Weights of a small GPT-style language model, trained from scratch on English Wikipedia: tied embeddings.
Each number is 128 + 32 x the weight over its row's rms, rounded and kept within 0 to 255. Layers, rows and columns count from 0. The size above them is the row's rms in percent of the matrix's.

# layer 2 MLP up, 768x192, rms 0.0694, rows 720-752, columns 0-95
size [104 113 112  97  96  67 100 107 109 109  92 100  92 109  84  99 110  95 107  91  98  93  88  71  77 110 106 100 110  78  99  94  97]
[[148 136 111  68 128  80 153 137 132 101 171 160 169 116 166 161 188 126 158 184 107 105 116 143 112 115 146  55 156 103 146 166 160  53 108  93 146  81 161 140 171 116 132 129  87  81 115 129  99 160 144 152 147 114 167 125 164 195 151 142  84 107 106  95 127 153 164 119 129 127 155 113 132 120 135  95 142 151 100 213  73 165 149  70 170 154 131 155 157 141 150  77 104 139 116 123]
 [ 73 162 183  94 134 108 160  60 113 137  98 112  51 115 127 172 124 139 118  87 131 122 158 110  86  96 133  82 129 142 157  99 138 129 141 102 145 127 105  48 134 114  95 154 100 108  78  97 166 145 116 166  95 100 178 171 104 123 149  83 173 151 135  92 139 166 135 183 102 140 132 159 184 129 105 119 128 103  68 153 154  81 150 117  83 152 175 132 122  75 156 107 100 105 159  99]
 [162 144 151 135  76 124 119 139 124 124 111 155 133  80  88 128 165 136 175 153 112 122 137 130  87 113  85 159  97 142 151  67 133 183 175 103 145 149 145 106 135 194 132 112 136 113  86 104 150 116 115  95 157 140 138 105 136 131 149  36  90 168 174 113 171  93 105 114 173 189 122 168 127 138 166 111 138  99  77 159  85 120 152 177 141 148 119 125 131  97 148 129  85  83 115 174]
 [125 147 162 133 106 160 138 144 154  71 154 150 118 145 207 101 196  74 115 154 100 170  76 114  97 188 142 112 163 106 181 150 177 131 126 158 115  76  87 144 190 139 115 115 153 160 166 113 139 128 131 120 139 118 127 140 151 141 177 156 183 169 121 128 131 158 113  96 159 230 195 106 118 156 213 110  72  74 106 133 110  94 140 144 154 124 148 148 118 142 114 135 146 159  98 146]
 [155  70  97 113 137 168 124 144 120 185  81  91 130 125 123 122 130 112 131 128 138  83 153 138 152 108 118 108 169 107 150  11 158  96 107 140 173  97 113 104 136 181 142 147 134 139 124  66  37 124  94 162  83  93 162 162 176  80 121  87 143 132 151 117 167 149  84 159 152 105  99 187 170 131 147 127 111 130 155 180 146 126 103 184 163 101 109  82 103 127 148  86  96  66  95 189]
 [136 102 137 131 157 115 107 120 114  76  99 161 138 138  83 168 195 153 154  71  87 150 175 159 109 171 120 144 115  96 117 123 168 108 110 172 146 127 106 142 136 153 123  97 160 159 120 104  96  88 112 157 139 143 136 207  96 159 157 123 119  87  79 189 109 108 105 153 129  37  86 174 154 106 158 133 111 125  95  94 112  95 101 136 161 152  93 151 112 128 117 135 152  69 106 103]
 [106  91 168 121 153 177  80 146 151  54 158  83 115 139 101 147 223 104  60 132  71 139 133 164  88 105 123  81 133 156 172 136 103 115  73 155 162 155 136 145 151  81 147 158 139 136 125 162 118 100  75  99 143 115 138  80 138  73 112 143  80 150  98 109  87 119 127 110 147 128 101 157 120 101 134  89 151  90 150 151 117 176 113 104  98 108  60  97 123 110 154 127 126  87 103 164]
 [ 91 194  88 180 116 122 118  85 146 101  74 156  76 161 129  57 108 162 146 167 107  72 169  77  94 116  85 101 152  64 137  99 175 104 136 129 169  78 123 130 124 115 106 108 101 145 163  87 133 129 127 102 147 133 157 144 127 142 200 158 111  97 123 106 143  95  97 131 124  95 117 177  85 128 129 146 158 149 152 135 132  76 134 131  83 166 131 139 144 105 129  91  95 170 162 122]
 [177 112 113  86 155 119 104 120 148 112 140 124 179  93 135 192 119 164 133 161 105 108 124  85  91  89 177 122 101  91  89 107 120 122 119 118  99 111 138 154 168 124 128 110 145 140  54 134 140 159 112  28 149 152 111 104 135 140 137 209 142 118 135 127 117 157 118 120 133 127 149  50 163 101 130  45  65 157 130 102  96 107 135 129 104  87 171 143 217 129 141 195 105  59 148 146]
 [172  92 103 115 116 179  65 121 149 123 112 161 163 109 143 108 140 145 140 116 174 123  95 113 163 100  81 155 103 116  87 143 154  89 139 199 185 105 140 131 153  62 139  86 163 132  97 162 131 132 143 144  76 106 149 139 130  97 183  92 165 147 113 115 131 130  78 161 121 195  99 167 159 142 145 108  98  92 128  61 142  94 171 128 134 151 143  85 118 174 135 119 139 145 180 137]
 [121 120 116 129 129 143  73  82 131 125 170 186 158 132 172 118 225 148 139 157  96 169 127  98  95 163 115 135 123 121 120  94 133 215 107  87 145 103 105  80 150 127 131 147 100 105 114 112 106 124  76 148 136 153 133 111  93  75 125 127 171  84 112  62 131 104 136  81 176  89  90 151 125 167 139 174 117 150  68 114 155  88 136 142 105 131 129 117 147 150 133 103  90 170  92 107]
 [107 122 116 101 200 167  91 127 111 136 162  90 154 177 140 164 120  81 161 124  80 134 142 103 131  97 173 178 189 134  62  46 121 100 136 210 161 128 172 144  91 177 123 138 134 107  93 115 133 161 141 151  72 129  81 160 112 104 164 120 152 135 114 161 107 190 135 103 132 108 115 156 166 120 164 160 118 100 121  85 146 145 142 168 123  93 101  92 185 152 146 106 109 116 116 174]
 [176 105  97 175 138 109  94 127  89  57 226 124 114 153 105  96 143 167 118  84 163 160 112 111 147 138 147 124 155 119 125 174 127 109 138 166 160 151 111 145 157 135 148  72 129 116 126 133 172 155 141 116 137  82 148 138 127 164 167 146 171  78 183 112  85  78  87 138 161 135 129 101 191 127 215  95 112 145 139 146 137 159 148 140 130 142 114  81 114 107 138 138 129 131  94 164]
 [150 164  95 119  67  49 159 109 140  77  99 137 141 134 160 112 110 146 117 101 151  53 141 156 176  99 124  90  67 118 120 173 143  57 172 152 173 173 127 205 159 153 100 155 112 129 171  97 147 128 116 160 184  87 183  98 142  80 162 106 121  81  90 117 158 140 182  74 161 150  69 132 132 107  61 120 103 159 142  94 104  79 190  89 119 136 143 117 132 118 154  88 124  96 112 113]
 [133 123 130  94 150 138  80 119 195  99 106 130 140 113 128 191 129 131 146 141 136 130  96  66 175  70 151  48 148 175 151 165 100  85 165 165  37 162 180 120 186 109 124 138 169 126  94  87 171 155 101  94 132 115 162 152 120  91  92 103 128 133 102 102 139 120  36 182 139 179 140 104 122  94 122 123  65 112 126  34 153 166 138 101 126  97 119 138  86 194 141  88 169 120  95 152]
 [ 84  94 126 107 143 122 105 211 128  77 149 146 109 111 143 134 155 126 100 135 142  68 189 140  64 106  92  78 193 135 102 125 108 143  66  98 190 128 129 130 134  74 156 165 137 143 119 139 114 151 145  66 158 166 141  81 137 143 116 120 219 132 105 148 127  97 138 131 111 150 124 139 133 147  96 123 114 108 169  69  73  91 115  83 123 127 118 125 124 119 149 171 124  54 156 103]
 [135 120 116 104 159 166 148 191 155 117  94  95 136 146  89 153 129  76  78  97 148 121 105 152 137 139 197 113 143 144  94  77 166 132  92 147 165 164 132 144 147 151 100 136  96 117 144 161 155 122 143 108 107 164 132 150 124  40 138 194  94 114 154 207 132  93  98  52 105 157 135 149 117 130 119  80  95  64 111 100 134 137  98 147 115 110 209 157 153 122 117 136  98 117  96 143]
 [127  81  62  77 176 100 134 115  86 147 139 194 177 125 181 106 152 170 161 125 111 144 163 132 130 137 134 254 138 144  96 103 170 143 141 110 122 199 104 130 113 146 151 131 172 162 129 121 126 200 142 146  94 101 128  76 123  95 149 163 120  94 110 194  96  85  79 103 100 180 162 141 140 129 184  61  76 147 127  90  88 159 116 156  98 156 106 182 112 136 129 122 133  86 187 182]
 [159 101 124 129 118 183 142 154 113  79 160 145 146 157 168  63 119 132 109 163 151 142 131 154  83 126 150 114 168 115 180 158  91 143 100  82 137 108  94 155 109 148 116 183 139 154 178 100  87 162  80 123 128 145 121 166 141 178 149  92 134 128 101  94 129 142 128 116 132 150 124  59  88 146 158 122 107 136  87 143 157  88 137 111 107 131 120  66 154 164 142 198 148  94 178  94]
 [148 101 142 103 136  27 119  47 160 134 187  69 132 134 107 191  94 126 174 126 198 133 127 145 141 128 160  84 134  94 149 161 113 109 127 133 159 141 140 105 115 116 153 134 113 127  89 110 107 126  92 166 164 158 116 145 134 185  86 123 110 148 135 133  92 159 188 121 108 156 131  68 126 173 137  98 121 118 140 180  68 140 153 109 123 118 174 111 181 165 208 174 118  99 125  92]
 [161 102 127 155 109  99 168 134 104 180  85 221 118 116  80 175 181 145 152 120 169 113  86  87  90 170 135 147 101 101 178 131 183 135 175 139 138 162 111 172  98 106 135 158 116 148 150 116 149 140 128  90 105 142  86 178 108 100 115  98 107 182 150 130 159 126 134  92 178 114 126 115 123  92 112 129 102 150  98 122 106 189 125 141  84 117  65 127 135 148 154 118 162  84  70  90]
 [124 183  87  93 168 140 152 148 108  54 161 161 164 133  89 125 137  87 130 126 130 137 119 170  56  92 168 145 145  98 140 199  83 174 126 166  75 105  91 154 163 101  84 150 152  97 138 129 129 163 156 123  93 184 149 162 134  86 108 146 141 145 113 125 114  72 113 124 247  54 149 117 139 160  64 114 114 139 133 132 137 120 103 155 107 104 132 126  55 150 159 104 142 140 198 164]
 [ 99 132  87  78 181 155  70 117 171 136 117  82 161 172 103 208 204 176 104 106 165  56 147 110 149 106 165 182 124  82 139 149 125 123 132 106 135 138  95  91 147  64  96 102 132 122 156 134 123 110 134 135 136 124 129 152 121  70 120 169 146  80 158 175 193 101  87 155  55 149 135 116 136 158  70  79 131 161 119 168 140 126 195 143 135 146 109 158  58  98 124  93 109 105  93 123]
 [171 137 180 124 108 106 134 146 132 150  79 118 107 130  98 137 150 169 105 136 144 130 132 138 123 197  96 129 151 168 153 104  83 144 113 142 195  97 161 109  73 145 145 152 106  91 120 159  96 111 110 123 166 151  88 137 119 166 181 120 144 212 194  94 148 180 152 127 136 152 115 109 131 123  99 102 204 131 166 168 105 108  92 134 117 108 150 137 139 130 113 175 127 169 180 164]
 [110  62 135 108 109 147 109 100 128 162 128 126 147 114  71 113 112 158 135 120  97 140 120  97 132 171 145  99 148 126 172 109  96 128  76  47  83 165  90 130 128 165  99 131 126 151 136 140 141 128  77  81 154 126 112  74 170 182  86 135 133 104 141 137 104 209 131  88  78 117 107  89 147 114 146  68  57 191 101 140  84 137  95 127 101 100  94 110 174 110 144 134 100 110  71 109]
 [130 180 120 129 124 105 159 144  98  95 172 178 108 126  70 106  64 122 129  89 131 144 123 172 151 166 153  70 161 128 118 121 163 143 114 162 123 190 168 168 142 113 137 153 186  77 164  80  71 139 107 141 164 144 140 117 122 126 109 166  99  75 144 127 146 158  95 128 131 128 125 164  86 140 158 169 158 135 135 143  81 159 112 142  97 147 145 110 188 118 107 152  82  42 120 172]
 [ 88 118 142 139 133 151 118 156 116  67 119  91 118 152 166 142 110  88  93 138 155  92 104 110 143 105 111  90 138  84 165 105 171  76 124 101 145  90 136 157 131 129  98 152  65  89 151  85 150 165  88 187  88  89 110 142 139 108  66 141 139 133  52 178 169 165 124 160 107 152  97 167 237 155 117 100 145 120 105 147 118 105 145 106 115 145  39 126 133  94  65 162 131 120 128  95]
 [191 125 134  99 150  93 156 101 117 108 142 172  86 131  93 136  80 134 135 109  60 166  74 177 160 155 170 149 151 128 151 139 139 159 120 105 112 161  77 172 125 158 177 111 127 161 165 122 140  53 111 133 165 154 103  90 102 121 155 123 141 122 193 129 121 145 101 131 164 183 119 124 115  52 150 149  87 116 109 126  95 101 135 120 111 125 107 147 117 170 121  89 125  65 108  98]
 [134 152 116 111 136  79 181 166 102 105 169 192 103 109 159 181 120  85 109 129 114 117 169 114 124 138 154 106 148 102 106  93 117 172 148 145 122 134 115 167 191 161 130 140 123 163 138  51 120 184 124 146  91 144 115 110 112 146 130 114 128 112 175  77 129 143 100 103 165 169 112 175  85  59  72  86 152 162 173 172  61 141  79 110  97 162  74 125 158  55  92 128 145 143 135 136]
 [114 129 131 166 161 154 115  83  84 111 126 117  78  96 139 151 123 123  94 134 101  98  95 145 118 117 112 115 115 113 121 133 129  98 142 174 138 149 131 100 145 109 122 122 109 159  98 110 126 114 133 174 121 150  86 148 162 133 110 122  90 213 109 155 111 115 120 129 131 171  95  77 127 181 112 117 107 110 110 107 171 143 141 142  88 151  59 122 106  70 155 162  51 119 119  84]
 [133 168  95  48 146  23 147 159 161 191 101 130 128 155 142 154 139 136 144 100 166 108 131 135 156 105 151 138 129 110 109 101 137 153  90 120 162 118  62 111 166 156 116 154  67  96 110 181 167  89 143 109 153 119 119 160 114 148 174  93  69  96 128 132 190 161 156 151 150 109 148 150  94 128 138 130 203 132 123 152 142  98 171 141  82 117 117 144 174 105 104 163 118 169  60 154]
 [178 111 123 156 121 119 112 136  95 154 110 108 128 155 151 125 110 148 140 160 120 108 135 111 130 120 118 102 150 162 107 178  62 122 111  75  99 128  96 169  63 180  96 129 119 139 155  51 104 157 126 141 110  94 132 134 119 116 147 144  95 175  76 146  82 196 133 139  92 146  79 153 111 141 138 136  58  56 101 140 135  95 196 175 120 122  98  60  94 136 172 109 169 165 120 128]
 [171 126 148 153 156 144 100 156  81 107  83  71 117 109 146 161  99 151  82  44 168 100 135 146 120  82  90 178 110 135 132 135 160 131 177 104 109  91 116 151  88 191 140 142 177 107 100 125  63 124 107 132 119 154 136 118 140 126 187 144 145 143 143 214 133 100 181 158  96 204 117 132 141 157 139 150 158 130 166 162 154  99 121 162 144  90 132  86 122 146  83  60 143 149 167 164]]